python train.py --num_key_value_heads=6 --head_dim=64 --vocab_size=2048 --norm_eps=1e-06 --rope_theta=4770.0 --attn_scale=0.125 --beta2=0.98 --warmup_steps=225 --max_seq_len=1024 --train_tokens=579600000 --dataset="wikipedia_en"
Each number is 500 + 50 x the weight over the matrix's rms, rounded and kept within 0 to 999. Layers, rows and columns count from 0. Numbers have three digits each.

# up: layer 3 MLP up, 1024x384, rms 0.0381, rows 724-745, columns 96-191
# down: layer 3 MLP down (transposed), 1024x384, rms 0.0335, rows 724-744, columns 96-191
# gate: layer 3 MLP gate, 1024x384, rms 0.0383, rows 725-745, columns 96-191
up724:495522560528476521553558516508486548520542546447484659525556486397488467530490524564513584490533536513445546492498553515545550463526512558461506505504473483520534485498484510538413594507596519533562505439482573597536553479576537450552461570545552490380487494398477424537512540461523415488
down724:505520437463524490470464480500537430485513470548510352461460511619508586460511476428477432494481509422548432517477481525446441537521462421530492465463496540496463532481500462460618418472392471477422489531487476425425434488436407536430550457483473512614500459579530588457496462545494577513
gate725:494521555576516446554401492557480510439415475500387490458495462510552556423505551490514511565449544496499499487511542446510452479519514451466465569510459430525492541489526528545551480527451578442471446472479460486484526473465435460586486527518467468504449504460453451410507473510494493496
up725:585458533443477489499512464484536483492593497431597525476451427401538451545498480502452425513425516489476562427600508419568580467481534534478504486485531456558509533545515496557480459541467534567577519439562532502484486533543520428607442526521452529529485482443527486537440570557526481533
down725:492541491599505484586395502518471499482416501533386522465504494553543573458539543508546511565504556514532481517478495492473410514523468447466514514476480453483483481452534498542542528516432567417444481446489475468554468517453479480519510549499467482472477511504448459505499516474480500503
gate726:391515483451551609465451409493516491521552539412357548595477508470509497494457562532505423389598541547357527464525507603431494597489412473504522514499496488484452435532468487453544423481457535521498474511491507504489387446444500474437558545492508517486426508508471534510435545553498463497
up726:444483507528546565481388523529484498488527486440485591493503473413457529622473496514476465511486486562424489509520507542541409500550431482439514563525410491472464483611526485568602411507518584491466530540582577509551429521550466487496517584557543503422432515467425533398422465500449440396
down726:542538501476492446541583518491467484486507551519545384528477530576532504364516528489536499488560581437576498505522502464461560468447525540553496426469533489485500491417478512424409533536489411512495482495430435456435564442455523524538482378408462521568567515509583493580548523502519573600
gate727:555474463551452462455493520408491511480532433531488435480509506496467527518555394585465482491488485535454569546484506507550549469533497507584465379492512479507510527482533520451500403529498447637538529480504514434449438485475504542550425468555479476460486497484460413464476507500444501517
up727:544480488440416475545460476417483431465505529497571564467485426452556490544533593441514556539457478500555594557471438479503509556486509444479473543542495543583544509531497433504453526562532526518472538410495437468527570555510559556493475511508541481441511601419536525475552431486473498479
down727:573477455582437496497475501459490480462528419523478438501517507538449548544520388617480454481464517569448562552541504506556552492547517503568478409503484460491517520508505504438503417510487462631573542491556442470478409504486506520557432491596513475460462500495398437459492483489432498531
gate728:474540484493429468446514457573424558456540532556519489572551458488573490611504549604436481576408541483515498570617566480550490511619527458569502569575486514541413488528526482504531507487523613543397471521473542509434478481505472519506505475488437552560491564574506464437558463487451501512
up728:512523624476541474534449479427509527524511506477395444494406541434447569434467472494454507469572512597443497433418481454548524486468483559505500524515486510453517478603494526599575517549515487492481532476420575507489548497523435546471500481547504503420487524444448558452432438460592464432
down728:547460442530408509440560528600455432490512488529586526464604459531561484539550548529550461514433437423530479544577489546425438508544492457479470462468526460512438542410572473362460534460483551523519442532570471512545445484467563437576482519421496490546434518561556424514538539499438580501
gate729:460439483494494471464479536441553509529477460509510481511504512488514425471430572527491498408389499487537502474455457437566449503481479508487461478508589503561472520566483519492373496538491550536553495486531495573535521447526523426561548516565581497514496542408499483537489521524520512391
up729:522611492516472503522493488419461523401488506546564426496510527500508536477587494426600489581521473485506469576512509603581521525516498454595530523578535554531437579503582465517449501511436429532499502491506546472528456578570513500510481436527502586565502511528558498420487460478537446456
down729:487524488556410459470433496447485539394481527509550429481479526494492511510548515528607543500510463518528466541471495551545428545508488464544488449616587511502472566518536515500426522534486526530567418468553514533549482539645498447486489492563546619582427468438530510472394504481508465428
gate730:478462537464531458490514520436578561445495511478439542536425454509391513489427460520556558491540516515589465415549503490576491488510441466541495490498555498454532568535511483533434498478469495489461509466474447567509561500416420502510497501529517494528440461569462530567547547499492580538
up730:466520560573416559503433462615435482566461531501523550444482469534440515487542380480443525573466511481564548527521515447564460443515435491439523474472524497522508563407461445423548496517526542518505446465540521380525536487446479440562393491505468592412494482547514529483514535507494493465
down730:540559463487523399523559535382500567409514518485451475645516535464508541470442591546530495404645507492523470478546449417443550565496481508498478487534527498425448539627564512546433544476492525447496559512497468575470501489496494563452578518517519501554447508516469545522547540479519472517
gate731:448461455478530538450491477463437579476453441568479578531520605521434509531525416529572516477520478461475484484481569577497454455446517576481578463430524503411460509553511455450458490443551467586458420441532553426472547495471481496454412529399485508530528438538577547576485497514523455529
up731:564466483581528484559451457472507522398514516539438529438454511491485582505453524544522474498549475499408486537557440489539517518593560519377464462560474498511434540545505443533568558485592479510504508398500513488495456577440487459534503509510545500546574626440512552500444446470515561528
down731:424491551417465513431533522505470504628510437541512447539556521442478431494504507460469501512443519497479530430418582575462458520446458510561518533482501527505499509542470502489492486467364466453462535611468456488461504489513522592487496476503486526445388354580527476479533582606452425457
gate732:550526523467464443504517511468529549509522556486576477543499408458478505523532580478407479435341439389450495533539560449570448499485497472516474451496443528588575526550467444496493589578466543499556540509547545515605417535563583539521444504577504513557518577477545489432479534493490426442
up732:532490475508474350456552420461517543457519539453541579441532425553558524520441500535471425526477478395427474447553540490496437476562461461542456427552497521527552533510503490501555506535547539469476562512511475555549478518462553527404530569475450486602498523559567543476425633514498397488
down732:570520485513490409412594420509446528494498519473500538430556453603509483476501426514511495575547474459440457564654535492437457442559397459518483511528474537501516575511533472485570505516574487447459590485488530539490475495478554516403592492422492533582478567567552555491479618575507435594
gate733:441546525472498553475526540494439520507524446411576555520473487479494474523570546558505461537595463538517448464478402591449430548554545445476565391490515516564526546545528486522507555500497559488476545474445621398465524477477537466459486502489396543504462529446548426539529479460483382521
up733:518473522514573521414628454535568568505568396435571512517423456655504479585420562610538557502486480433482432419470454480494495527592596392447511476456544449490474541503653601466560507481452519487452396463484552549433476465401401505355575464483390448521514447511593417525545493398462582478
down733:550472491515506452530484485493541472508484543547447433510510483557495510452400467468541608483389409435483575563516560397542560457447411552551534619535489512470438434450508525461508476485470455575527433512541393589517448522499435523562543479516556477509534491515489538473492484487532663491
gate734:454484427528451478575379533534541571566492485491469527442512542449479453534475449529503515406502499472639498587468482507480546427507406499508558465596381528428448499502525469533455494496431493507498514508536523412502537423543466492473464396515457483538509434488533490593473598507404530483
up734:489468587470506422510511475506484465509480518535493534472464396487544506511514445475427405497451416489459646491572568420631483543527581529506347524575518486560572547541487508423491536546557392493551604489496509457400514501535579514589490431547556532495469601487478593454506534580564386494
down734:440466450544482431590358551567581578575486493473445495491526560480457448510489428554457527368526447472596522566406492519443494393517387526465515463582381499427455490502547475511474514523413516463496498522521492409480521485565417533478481376523513498528485446463487450566513523472414517491
gate735:493489458525439467590564451501479447453543446541476491446471531475485527586441498533523526449475461447536463582432493418508475515511463427530431452453516453449500482490491540538504518541579472410515505560454476458567503496503470504444452529557543479468568448458513472487472538512408509500
up735:458436431525470528505512481572547542499491459508525492566528500512544484529538502518554471440542529456471474527492514539495570591508645487419495483459424562532497549464455489586532527526469478435497533521493507490478458492470570533438505416587433501495500496521517422435481499485511533567
down735:503488542440567566411484601491515532573476529477520484543488444522474460496525458487441495568415539562488560455600472563467451435487531520488485530546522529519498498570493458459458463490409489570488516463518485528480546441481509468558549528481505539482456517521449572487480492482513475446
gate736:467442428481487495522597470486543536485468575463432449492443472473586473513535486421503426459371485549535477313458583535566568495500504512436358452472410471520530456515456485558461566526545479486483484451530494460561558488418522517448535497438498470541435515518487524446463544501513505557
up736:561534450467419544469383489541464458534545527560467480504485498534588411454598551524459550552523489507508528542560456556519501468401506540540536476513510538519501452510579430416541522491511434461502552549461474537500445514479600439502388549446542509454513524351493464535538403563386457486
down736:484487488527500498493561476495529559459492615484446435546400468482607525506544548497477429495383451571557431366498591516541559460454504501414435461497408504503474509535463491588462544492548506518474514474535496425574565499391492511446550535445517486512474513519482570449505518532513460560
gate737:452584544497466502509407457502523466423521448496544505550475442476546502513555535430457609476522487537511503457468442503499542422536528577566507474515570556547468479543468428447460526521496542554536440386489511440537566555573539592581538518461554605503516485483503409460484513482520406485
up737:527470554581561439491527440445513458379510528518464525434481463562422494530517565520517516430533496404463490542435575481503568522476595552542455488475517529578510513519442522540473450440424526519529498476437522545494541567456473467502517553367528476519497514481591503506532483529475443491
down737:545466577575553481501513464451495440373514502483496518492475515486493476500525542620550544406526447388444441551514605497459551529515560550528510519421545524567502533453395585529481384442409537517559533526463500560586480500473507498532557562376549464555470516497549568573533431533444515490
gate738:482441546472464526590522533522496422509535565486475455352541496543400423547477398508516496476482510530523490517508517462494425475535551466579460515507437503601484503585488528513469497479544468551418507528488508538464549566544571436417510457513508534505471421500508532528523463467555405484
up738:555544527509426450506388585442494409530442370468475539543465549373483539496489499476445530500531435478522481478468449527563485547427496625416487493489540480510557518543532473482480574511458419471489575477542486424485502534548578539580364473421567511418528473485475554558482490516524524452
down738:446424508477476516607475548522511420533510579490494430368508511523392467580443387528503537430505603510515466505491482454486429492508535413625408520550472520620501484603515492582454487459571474550404509521531463546495540548585572418411483437473485516514482433512504536567487449449597392503
gate739:474489551451556443499469522419568484566509561440459492556471444477568622440462553418461578586483417428415539516559473467462462556412497560419496646419518377498522496590499570572485446480568368460558657577469529396408472572559520557480476436444488469510546531465545490476474560564602367538
up739:444488401563577518518520541436482544491565461512543596575534417467563486440458498470571524461454479535516481569394464514543432508540483357506445425549483622449578576426536503526494597556492600433507483434532499528573630475405471449526459486554470646458459463512557574562483490495557539519
down739:430439462509562493512542552415435590491605518528474602605495412495540536401423527509548449442445467550485460506507555505520541504529470424456459550527463476435613539452580485551511517573444488522522544443414457523619581496361504524521510528536475531496424472492489532502472478531541552473
gate740:542482515456542534466475434460594492543579529490522503565552426440477499509555521503587448513454520468447453494537475482524534483482552527501477472496579510540619488532471456461427549508483362474541541481555538512541461530539578473539511503508576407578460569458516500554468505534487459445
up740:575537447450480436498364425575519415477483500563442441532455446534504449447508522493476569521491476495466515538544454511445571446511421495482465498479378578497400511538487474555581435508478489501477510512476472498421466457504472513446431454510516516421555535508599545503507552504513522552
down740:554464477523446524517407392545523419494488493520426472535434462445507463494487506484570566498476447474459538585577510476481552477531399513510477485461414522573452494542462461512536472506518495516545549485526405448447450443569454537451411440510555493466532548489618584527501511538479560511
gate741:532490583496528474482453518468546488571505578476602484507456431470507477507477598467529512460408503519454498496585561554615506521484538381530486467525542555574528513467481497386509542558479423532544545474511547523498621467484519471574465420542537578443567555473521554509607510535466478536
up741:509596441538533514500467480447505425375521431543383628432537414633533543477479478469527461563505482497621503534490450442467460499539504548518547539590483426463466511500433556574380456450575527606524536476405476506497460517393390601471425560459498537421491472426479417614457503518502420492
down741:547607535585574417447533493534540511471581490453504591424565336592492495508477569461490489530540423583488465521588540478614406549476472412514514551485494445568501508482480456496459509449571466557522592506534460599559544500401469578562456558541503524456508620437485434534546480492524383485
gate742:441439539511574481519531446496533534415529541446532431516408489565465465543400485516589458471548548418456484441545574546514564530497425538526542592498463450572492456474530656489556519496518497537529442511501437457553511576401524497423575564419436471488442467552431498481451535507563583535
up742:525515488498487603417503589474516518559501471576494611399584527492522482437591447537446495519602499557487435533492497495508452470525544424526434490506474526478495582556575468522530535540539527534478502500408532504458536469483519473412473500519469571542453467488550423512509467444542561483
down742:497499529495557457586463433508480457421495563443519377531446449505479536562476527438537519500397402431493557519509552505497559540488435572476518473478521462517521470420449567502469468438473491506508489453559462476523467503576482558617539486471528469501531561525479569501508516532444440473
gate743:425492610604446399431518459454448458460426571530556606595491452476542525577544529474470525408519464539526542520529561412594487449519530426530494545479550486525535467519558538431430435492536503514504452382583523460407551467527494480503423589543585444498439469438501435520611475509493582520
up743:503488517498565547457592501532419612468495515570460495525571500436553510485542428363519400564451515529426414442504474535559533610458489418490521480497440529506546467470434526500590575459521492516473510451499440441607577492480495508481468318436440557603513526522455520497428522490488480480
down743:458468410396461602496515575562489564523441443488440486533549526542560468530455445414507486514446306544413488452605571602519486569537454397424469502465404555471487480528410453617498511540422432500471499478468439516514501442509480502450513447534541545438465581563468536490482481513538528444
gate744:488463408548546529406572569501500460506527439462446480512477524586480454609571509480617501483549485449534449420532456555527454561513499496492436589393508546524473513459480607486511450521467583520577416379485545429414564517495444453496550431430521464451471436549418555526459559434496603534
up744:458443564521495441509450553454466529504432490556555517426557564628463521585465536439421475407381529403584498511546525507459533535484541543405412426542550508560474498570538551448539524476562510470466486526513447598579492493530462498486450530538492497521507483560545484451497428483496481412
down744:464471433453529539463568465539490471482556519396501484534502422335561412466554460512578501619609393535441550468482470497515430519515491506586532583474448477500508475423448419524467455551467475490460507487432528445387439458474521524467538471471527501444509515501404545527498507517494580510
gate745:550547548499507393515538495503436543451501547459550525459491528415502471533436561517454366538461520543486511481443542522469609568529541487504444457584482515589503516591543516543554497509397465514559440595457584554576539389486495546476545483554501510459494571503445502445487430504508451512
up745:490414476507516509619529503491477442452528497464475558484523534471464487546441562490511564504472540454511536515501492502461512548494463505405441532460513462490397509535588508533486509432419464474456569575467453565441525436439467505472459495508455531417507500552457521498485523515544435522